{"d_mlp": 384, "attn_scale": 0.177, "tie_embeddings": true, "init_std_o": 0.0, "lr_head": 0.0175, "seq_len": 512}
Each number is 200 + 20 x the weight over its row's rms, rounded and kept within 0 to 999. Layers, rows and columns count from 0. The size before them is the row's rms in percent of the matrix's.

# layer 12 MLP up, 384x96, rms 0.102, rows 187-203, columns 0-95
100,167,193,187,187,218,216,207,216,211,175,220,238,253,177,219,172,201,168,210,208,208,173,189,187,182,239,150,211,207,213,209,215,219,173,199,210,210,195,187,214,176,212,237,209,210,198,175,222,221,171,202,169,214,230,214,187,189,222,164,192,192,228,186,215,210,201,213,183,200,210,229,200,196,191,187,216,162,217,191,187,210,237,216,175,213,207,191,182,198,201,184,234,184,180,206,174
112,215,206,245,182,195,172,237,190,209,180,185,191,186,190,212,213,188,181,186,205,174,188,204,211,225,210,216,176,201,208,191,193,186,200,242,179,164,211,216,190,225,201,198,193,163,238,220,182,212,199,215,188,202,182,240,199,213,227,211,219,197,184,184,176,249,166,241,220,198,188,183,189,204,217,205,198,247,198,200,182,189,209,204,198,164,208,191,202,164,178,162,184,193,203,185,168
096,202,231,201,211,198,197,233,166,247,231,220,197,226,199,221,194,238,211,223,208,172,173,199,192,228,226,186,216,222,181,215,182,180,196,192,172,203,181,212,177,175,215,227,194,205,222,202,164,205,173,181,219,194,211,194,206,210,208,214,177,203,210,189,189,191,153,203,191,171,219,175,172,187,190,181,215,213,215,199,195,192,173,166,163,245,211,172,214,188,220,214,184,202,193,195,172
097,216,204,204,208,208,198,186,208,203,190,199,219,222,216,208,199,200,196,226,231,224,201,234,209,213,203,213,214,215,183,213,202,182,210,197,165,192,206,185,174,199,200,208,185,179,160,203,181,185,183,209,218,214,211,166,185,169,238,183,200,275,213,170,227,185,236,205,170,204,203,151,194,200,181,202,192,173,183,172,203,194,212,243,209,239,237,215,207,201,198,187,215,195,192,188,177
101,153,216,204,190,204,175,172,226,201,155,178,213,220,217,202,211,193,248,219,198,208,197,213,200,184,165,194,207,167,232,171,254,214,175,191,187,217,176,199,185,213,180,190,219,167,163,218,202,193,194,217,213,175,215,186,206,201,215,196,176,190,226,200,190,209,250,215,176,167,194,208,200,179,172,179,180,216,214,194,235,216,225,180,196,185,207,204,210,195,202,194,204,213,193,208,195
094,156,251,201,191,201,190,195,193,215,172,187,170,178,219,203,195,204,202,220,214,211,192,219,216,194,224,222,191,226,191,209,233,173,213,174,193,207,146,234,189,192,172,187,194,190,185,218,201,201,156,214,201,180,190,264,193,188,179,196,197,205,200,226,226,185,229,215,209,169,178,185,227,189,205,202,200,178,176,213,202,238,193,200,215,209,207,176,212,225,228,207,208,207,180,190,191
101,192,215,192,205,195,218,218,195,232,200,190,246,241,216,215,229,176,139,182,215,179,189,212,192,187,196,208,184,203,199,163,191,182,175,198,229,192,226,178,191,197,188,209,221,186,175,216,244,212,203,187,208,200,204,202,198,189,213,199,187,180,206,231,233,224,167,213,190,185,209,176,208,197,156,186,202,180,196,196,232,226,217,209,193,235,184,209,203,191,188,199,174,229,199,161,171
111,203,203,228,207,240,235,206,208,197,181,202,198,192,223,166,176,191,222,249,198,196,196,206,209,202,199,255,192,211,149,189,190,195,163,200,195,202,175,181,207,206,194,211,209,182,225,186,198,195,207,211,190,202,201,213,185,218,216,217,181,226,212,230,209,198,211,205,167,179,168,184,211,170,212,186,166,200,201,161,195,266,221,197,219,214,225,201,215,200,186,186,188,191,207,203,163
101,217,213,232,231,199,198,215,180,245,211,228,161,195,216,175,216,212,249,236,213,155,179,193,202,190,194,215,213,202,187,250,196,214,207,209,217,230,191,189,166,182,195,199,171,184,229,192,206,219,167,178,221,191,203,204,191,186,190,179,203,225,197,205,177,204,239,228,191,183,171,192,186,197,191,188,199,219,175,184,193,216,217,176,208,166,198,201,219,228,210,203,192,181,175,205,184
111,189,211,227,207,230,236,167,180,209,220,168,189,203,188,211,210,197,213,176,222,201,185,169,184,191,233,179,197,198,199,201,224,206,142,184,222,222,202,157,121,231,198,195,225,214,217,224,220,198,205,229,209,216,202,203,196,185,182,195,208,216,198,199,197,201,228,204,211,212,211,190,177,201,242,194,198,183,210,185,187,209,208,199,169,235,188,200,206,213,212,192,200,194,174,170,189
112,182,217,223,223,256,212,212,153,210,210,219,171,221,186,198,179,202,180,147,258,193,182,187,208,218,238,207,221,235,186,203,192,199,212,191,189,169,189,211,204,195,207,195,183,225,223,177,213,207,175,183,222,215,214,231,228,221,195,153,190,196,183,191,206,223,214,216,182,184,190,219,195,189,191,203,210,224,191,170,191,203,218,202,217,211,191,205,190,196,193,171,194,208,184,171,193
103,166,212,210,188,209,241,184,188,213,148,185,201,193,211,204,235,183,226,211,214,226,207,216,215,175,148,201,176,221,226,219,223,198,163,235,204,186,216,168,196,214,194,242,208,230,211,230,242,185,150,195,206,184,193,192,183,193,184,203,207,226,195,182,174,209,208,202,182,212,195,166,204,212,186,215,201,182,201,194,185,189,215,178,214,208,185,174,218,207,197,184,223,202,204,184,183
109,151,230,206,222,204,194,184,188,234,191,189,200,217,174,215,217,197,223,211,199,175,210,203,185,224,213,190,221,213,170,219,195,188,188,213,174,211,167,187,185,216,205,197,210,199,207,200,178,214,177,239,229,196,198,229,246,204,175,185,180,199,222,205,212,197,172,202,219,182,229,177,172,182,154,219,242,183,146,191,192,213,167,189,178,210,189,191,207,199,224,196,212,171,192,198,199
095,167,215,167,167,215,187,200,184,207,215,196,213,200,197,210,238,230,232,228,228,240,207,175,165,195,193,164,202,209,195,228,209,205,219,190,179,186,187,184,210,221,201,220,208,178,200,195,203,179,213,224,237,197,204,223,183,193,179,142,220,204,193,215,195,202,193,200,182,199,193,188,144,217,181,201,186,175,170,208,210,205,196,208,207,187,219,185,230,171,228,191,219,173,191,203,166
094,229,217,243,197,192,197,210,202,220,195,198,196,201,209,183,179,159,178,216,213,195,198,219,216,211,213,202,165,220,218,169,204,189,179,226,192,199,199,198,211,226,178,200,204,154,183,245,203,174,194,204,195,182,199,220,193,163,186,201,196,202,179,202,204,208,220,225,205,173,188,192,194,193,184,168,212,213,218,208,201,230,184,231,157,163,234,201,205,181,165,155,201,194,237,176,225
096,215,207,203,228,213,191,203,177,228,184,208,203,244,219,196,207,174,190,194,199,183,183,207,185,200,161,184,208,174,226,190,239,164,207,216,210,193,226,211,195,205,205,225,244,207,202,201,195,185,203,189,210,199,274,207,172,212,196,212,185,224,191,180,185,202,215,215,180,227,207,210,233,194,240,178,158,184,186,189,206,227,247,208,188,206,227,189,195,201,182,193,173,201,215,199,194
099,179,249,223,190,209,202,174,210,194,167,203,202,211,203,202,186,190,184,178,198,193,200,170,196,209,190,228,198,215,237,179,220,197,223,202,184,191,175,215,171,248,177,229,203,163,182,194,189,191,220,240,212,149,237,155,202,195,198,217,198,204,198,184,185,204,166,216,194,203,209,206,200,171,168,223,211,177,193,197,162,215,214,189,197,184,226,183,209,184,213,190,205,227,182,225,201
# layer 12 MLP down (transposed), 384x96, rms 0.0978, rows 187-203, columns 0-95
098,214,195,196,208,189,217,185,218,163,207,209,223,180,222,183,220,186,202,219,139,192,235,191,199,183,201,260,203,193,202,196,201,186,219,226,212,209,186,213,199,222,210,205,231,174,236,206,170,190,212,197,195,207,181,224,183,220,163,188,186,215,223,221,188,197,209,235,193,206,192,194,208,181,218,173,193,214,171,230,237,161,189,193,221,212,201,174,208,210,161,201,175,188,176,222,190
118,210,192,252,226,171,193,230,211,197,191,208,224,181,219,195,225,208,226,181,190,214,224,208,213,193,190,209,181,225,206,182,145,179,182,218,154,205,188,172,183,226,223,188,201,213,206,189,209,193,199,162,214,237,193,199,225,208,203,164,204,212,250,203,218,200,180,193,226,219,185,185,173,204,205,203,215,186,224,188,203,198,192,189,202,217,193,182,174,178,173,220,181,212,231,176,172
091,172,207,185,212,190,188,184,200,214,207,219,230,201,201,202,194,149,240,203,188,242,207,188,225,227,203,195,168,205,213,178,162,201,206,210,214,228,221,198,185,147,182,192,190,229,183,191,199,191,190,205,161,211,198,195,180,204,200,175,234,225,220,184,208,217,191,223,172,235,199,208,206,216,188,174,218,184,178,199,204,221,221,209,228,193,182,187,226,222,197,151,207,204,216,170,185
085,192,147,189,180,167,189,188,203,202,158,216,224,217,195,185,201,192,191,204,213,176,201,175,227,224,191,192,198,208,226,210,212,241,163,205,187,209,202,197,186,213,215,218,211,233,205,218,171,210,187,210,162,218,189,188,162,231,194,160,221,220,210,191,201,192,206,198,236,224,183,216,220,186,226,175,157,193,176,195,243,229,185,207,176,189,212,223,219,208,195,195,193,177,194,217,205
100,230,183,214,214,242,199,201,205,223,207,209,215,176,199,179,200,173,191,170,215,170,224,165,202,220,225,214,202,190,185,192,188,166,170,228,214,204,226,191,188,193,202,217,204,190,210,178,225,212,186,238,201,183,200,218,184,223,230,207,197,162,210,159,243,212,179,195,218,192,185,204,201,212,235,202,222,212,199,211,187,226,189,226,221,188,201,189,183,178,168,245,174,167,190,184,184
101,173,192,181,191,179,214,206,221,220,215,213,203,186,210,192,189,192,185,215,195,198,206,190,197,225,198,210,208,217,210,229,175,201,229,216,217,196,234,207,211,165,197,218,207,227,199,196,201,231,234,166,154,207,174,192,203,208,202,206,183,172,189,184,164,157,186,212,187,201,220,220,213,247,215,223,191,240,207,195,203,217,175,222,195,184,188,193,197,193,195,218,175,165,225,135,184
105,214,165,182,188,193,187,212,202,194,195,182,216,195,184,168,223,197,227,194,148,223,220,199,193,231,235,202,215,177,216,171,195,169,169,210,210,185,192,204,248,202,202,228,196,220,208,231,184,208,227,223,217,220,179,190,224,168,205,199,184,211,191,194,218,176,179,196,244,196,226,191,206,202,238,196,206,207,207,185,205,247,213,180,201,183,177,197,201,217,193,191,152,178,199,206,178
110,208,187,188,190,176,225,181,204,213,200,201,225,189,202,268,229,201,212,183,177,179,201,224,181,247,200,167,176,218,208,213,213,219,180,234,166,201,221,211,197,185,199,177,165,235,197,236,205,171,198,183,209,218,168,205,203,217,198,207,231,204,188,194,210,195,224,172,205,222,194,221,183,189,186,187,172,209,202,225,230,169,184,184,191,211,166,203,186,183,183,203,214,223,219,180,200
100,169,189,210,177,203,206,231,196,239,207,171,192,177,194,196,199,194,215,220,165,201,194,191,183,195,173,214,177,223,229,174,190,197,200,207,184,197,255,167,207,226,206,211,195,212,182,204,240,214,192,191,157,193,213,208,165,161,204,192,187,232,208,238,187,220,181,202,204,226,209,223,217,208,168,206,235,177,180,197,179,197,192,199,229,187,213,195,214,189,191,180,187,247,200,221,206
101,183,220,195,156,167,205,223,235,218,166,195,200,178,216,201,198,179,180,180,232,211,218,201,199,218,210,169,209,186,208,188,209,177,214,243,187,194,230,183,206,181,222,164,235,225,216,215,173,197,203,226,174,203,180,205,175,183,205,187,192,215,192,225,197,212,199,193,217,208,193,215,219,219,186,170,202,224,165,244,227,175,223,173,196,210,170,177,204,214,185,206,220,189,201,229,177
123,213,223,155,197,178,194,180,220,230,231,212,151,204,182,193,188,200,216,240,205,204,204,208,220,201,211,221,178,208,212,194,215,177,225,183,190,192,173,205,227,150,219,224,217,200,175,230,210,180,219,201,185,204,221,204,186,170,207,216,171,185,194,201,183,195,202,162,208,227,208,175,192,212,170,171,230,166,228,170,194,213,191,229,180,199,215,222,197,173,224,206,191,207,207,190,215
097,244,200,199,215,202,166,186,194,187,241,214,187,200,242,187,210,206,188,187,185,182,204,195,220,162,223,166,216,191,204,221,203,199,232,179,214,201,174,238,205,210,160,173,216,175,176,206,198,205,197,214,191,192,187,201,214,243,196,228,175,173,210,208,228,189,207,218,194,179,166,209,214,206,226,175,185,238,185,197,196,213,202,222,161,182,235,180,205,218,216,199,184,211,189,208,171
102,215,181,180,215,208,194,207,198,195,174,236,200,235,217,194,206,231,213,170,218,230,211,174,227,200,208,220,203,203,202,190,204,178,192,177,188,172,225,218,189,179,206,198,194,200,198,200,229,162,229,188,191,196,194,189,184,211,243,182,203,166,176,176,211,217,224,192,164,188,186,225,174,219,229,226,197,219,226,181,208,178,183,219,173,237,206,177,163,232,216,211,210,208,196,170,167
098,218,193,180,231,200,191,238,262,216,219,181,192,221,198,170,181,198,204,194,197,213,191,223,218,220,210,210,184,185,150,229,225,163,200,185,211,213,197,204,204,204,161,189,189,200,184,187,193,212,201,200,162,238,206,198,164,215,208,210,194,189,185,196,217,198,207,184,188,190,181,183,223,219,183,207,217,239,175,200,223,185,199,155,186,221,222,173,188,232,202,169,188,189,212,219,212
094,214,198,183,212,180,201,138,187,202,224,207,214,232,203,232,194,212,227,204,180,202,211,211,204,168,199,208,206,224,181,201,181,174,199,156,207,216,206,170,209,194,186,215,194,230,173,217,196,214,201,180,217,181,193,199,178,218,219,197,199,174,209,185,213,212,227,203,217,216,194,199,201,163,190,199,194,174,217,183,183,199,174,210,250,244,184,217,205,161,189,208,210,187,258,174,197
087,187,233,191,194,208,233,192,190,214,197,221,185,154,170,233,186,194,198,202,211,245,208,182,190,206,207,207,193,194,178,213,173,201,179,239,193,230,197,220,192,187,209,214,191,182,187,234,214,239,168,212,201,192,163,202,238,224,215,169,207,211,197,189,215,183,171,193,214,175,223,173,187,191,179,217,208,210,202,176,178,205,209,193,261,194,192,194,196,189,169,214,202,236,190,181,194
094,188,205,193,200,172,190,204,224,171,212,203,188,193,195,216,227,213,200,194,213,207,250,180,208,243,199,182,204,184,180,210,187,179,166,188,195,186,165,194,217,185,207,213,202,183,217,176,136,181,199,184,210,191,194,218,171,213,200,197,221,197,206,198,226,209,199,182,212,191,202,192,215,195,211,203,211,225,221,205,209,210,166,186,205,194,191,216,226,194,216,242,188,186,165,282,200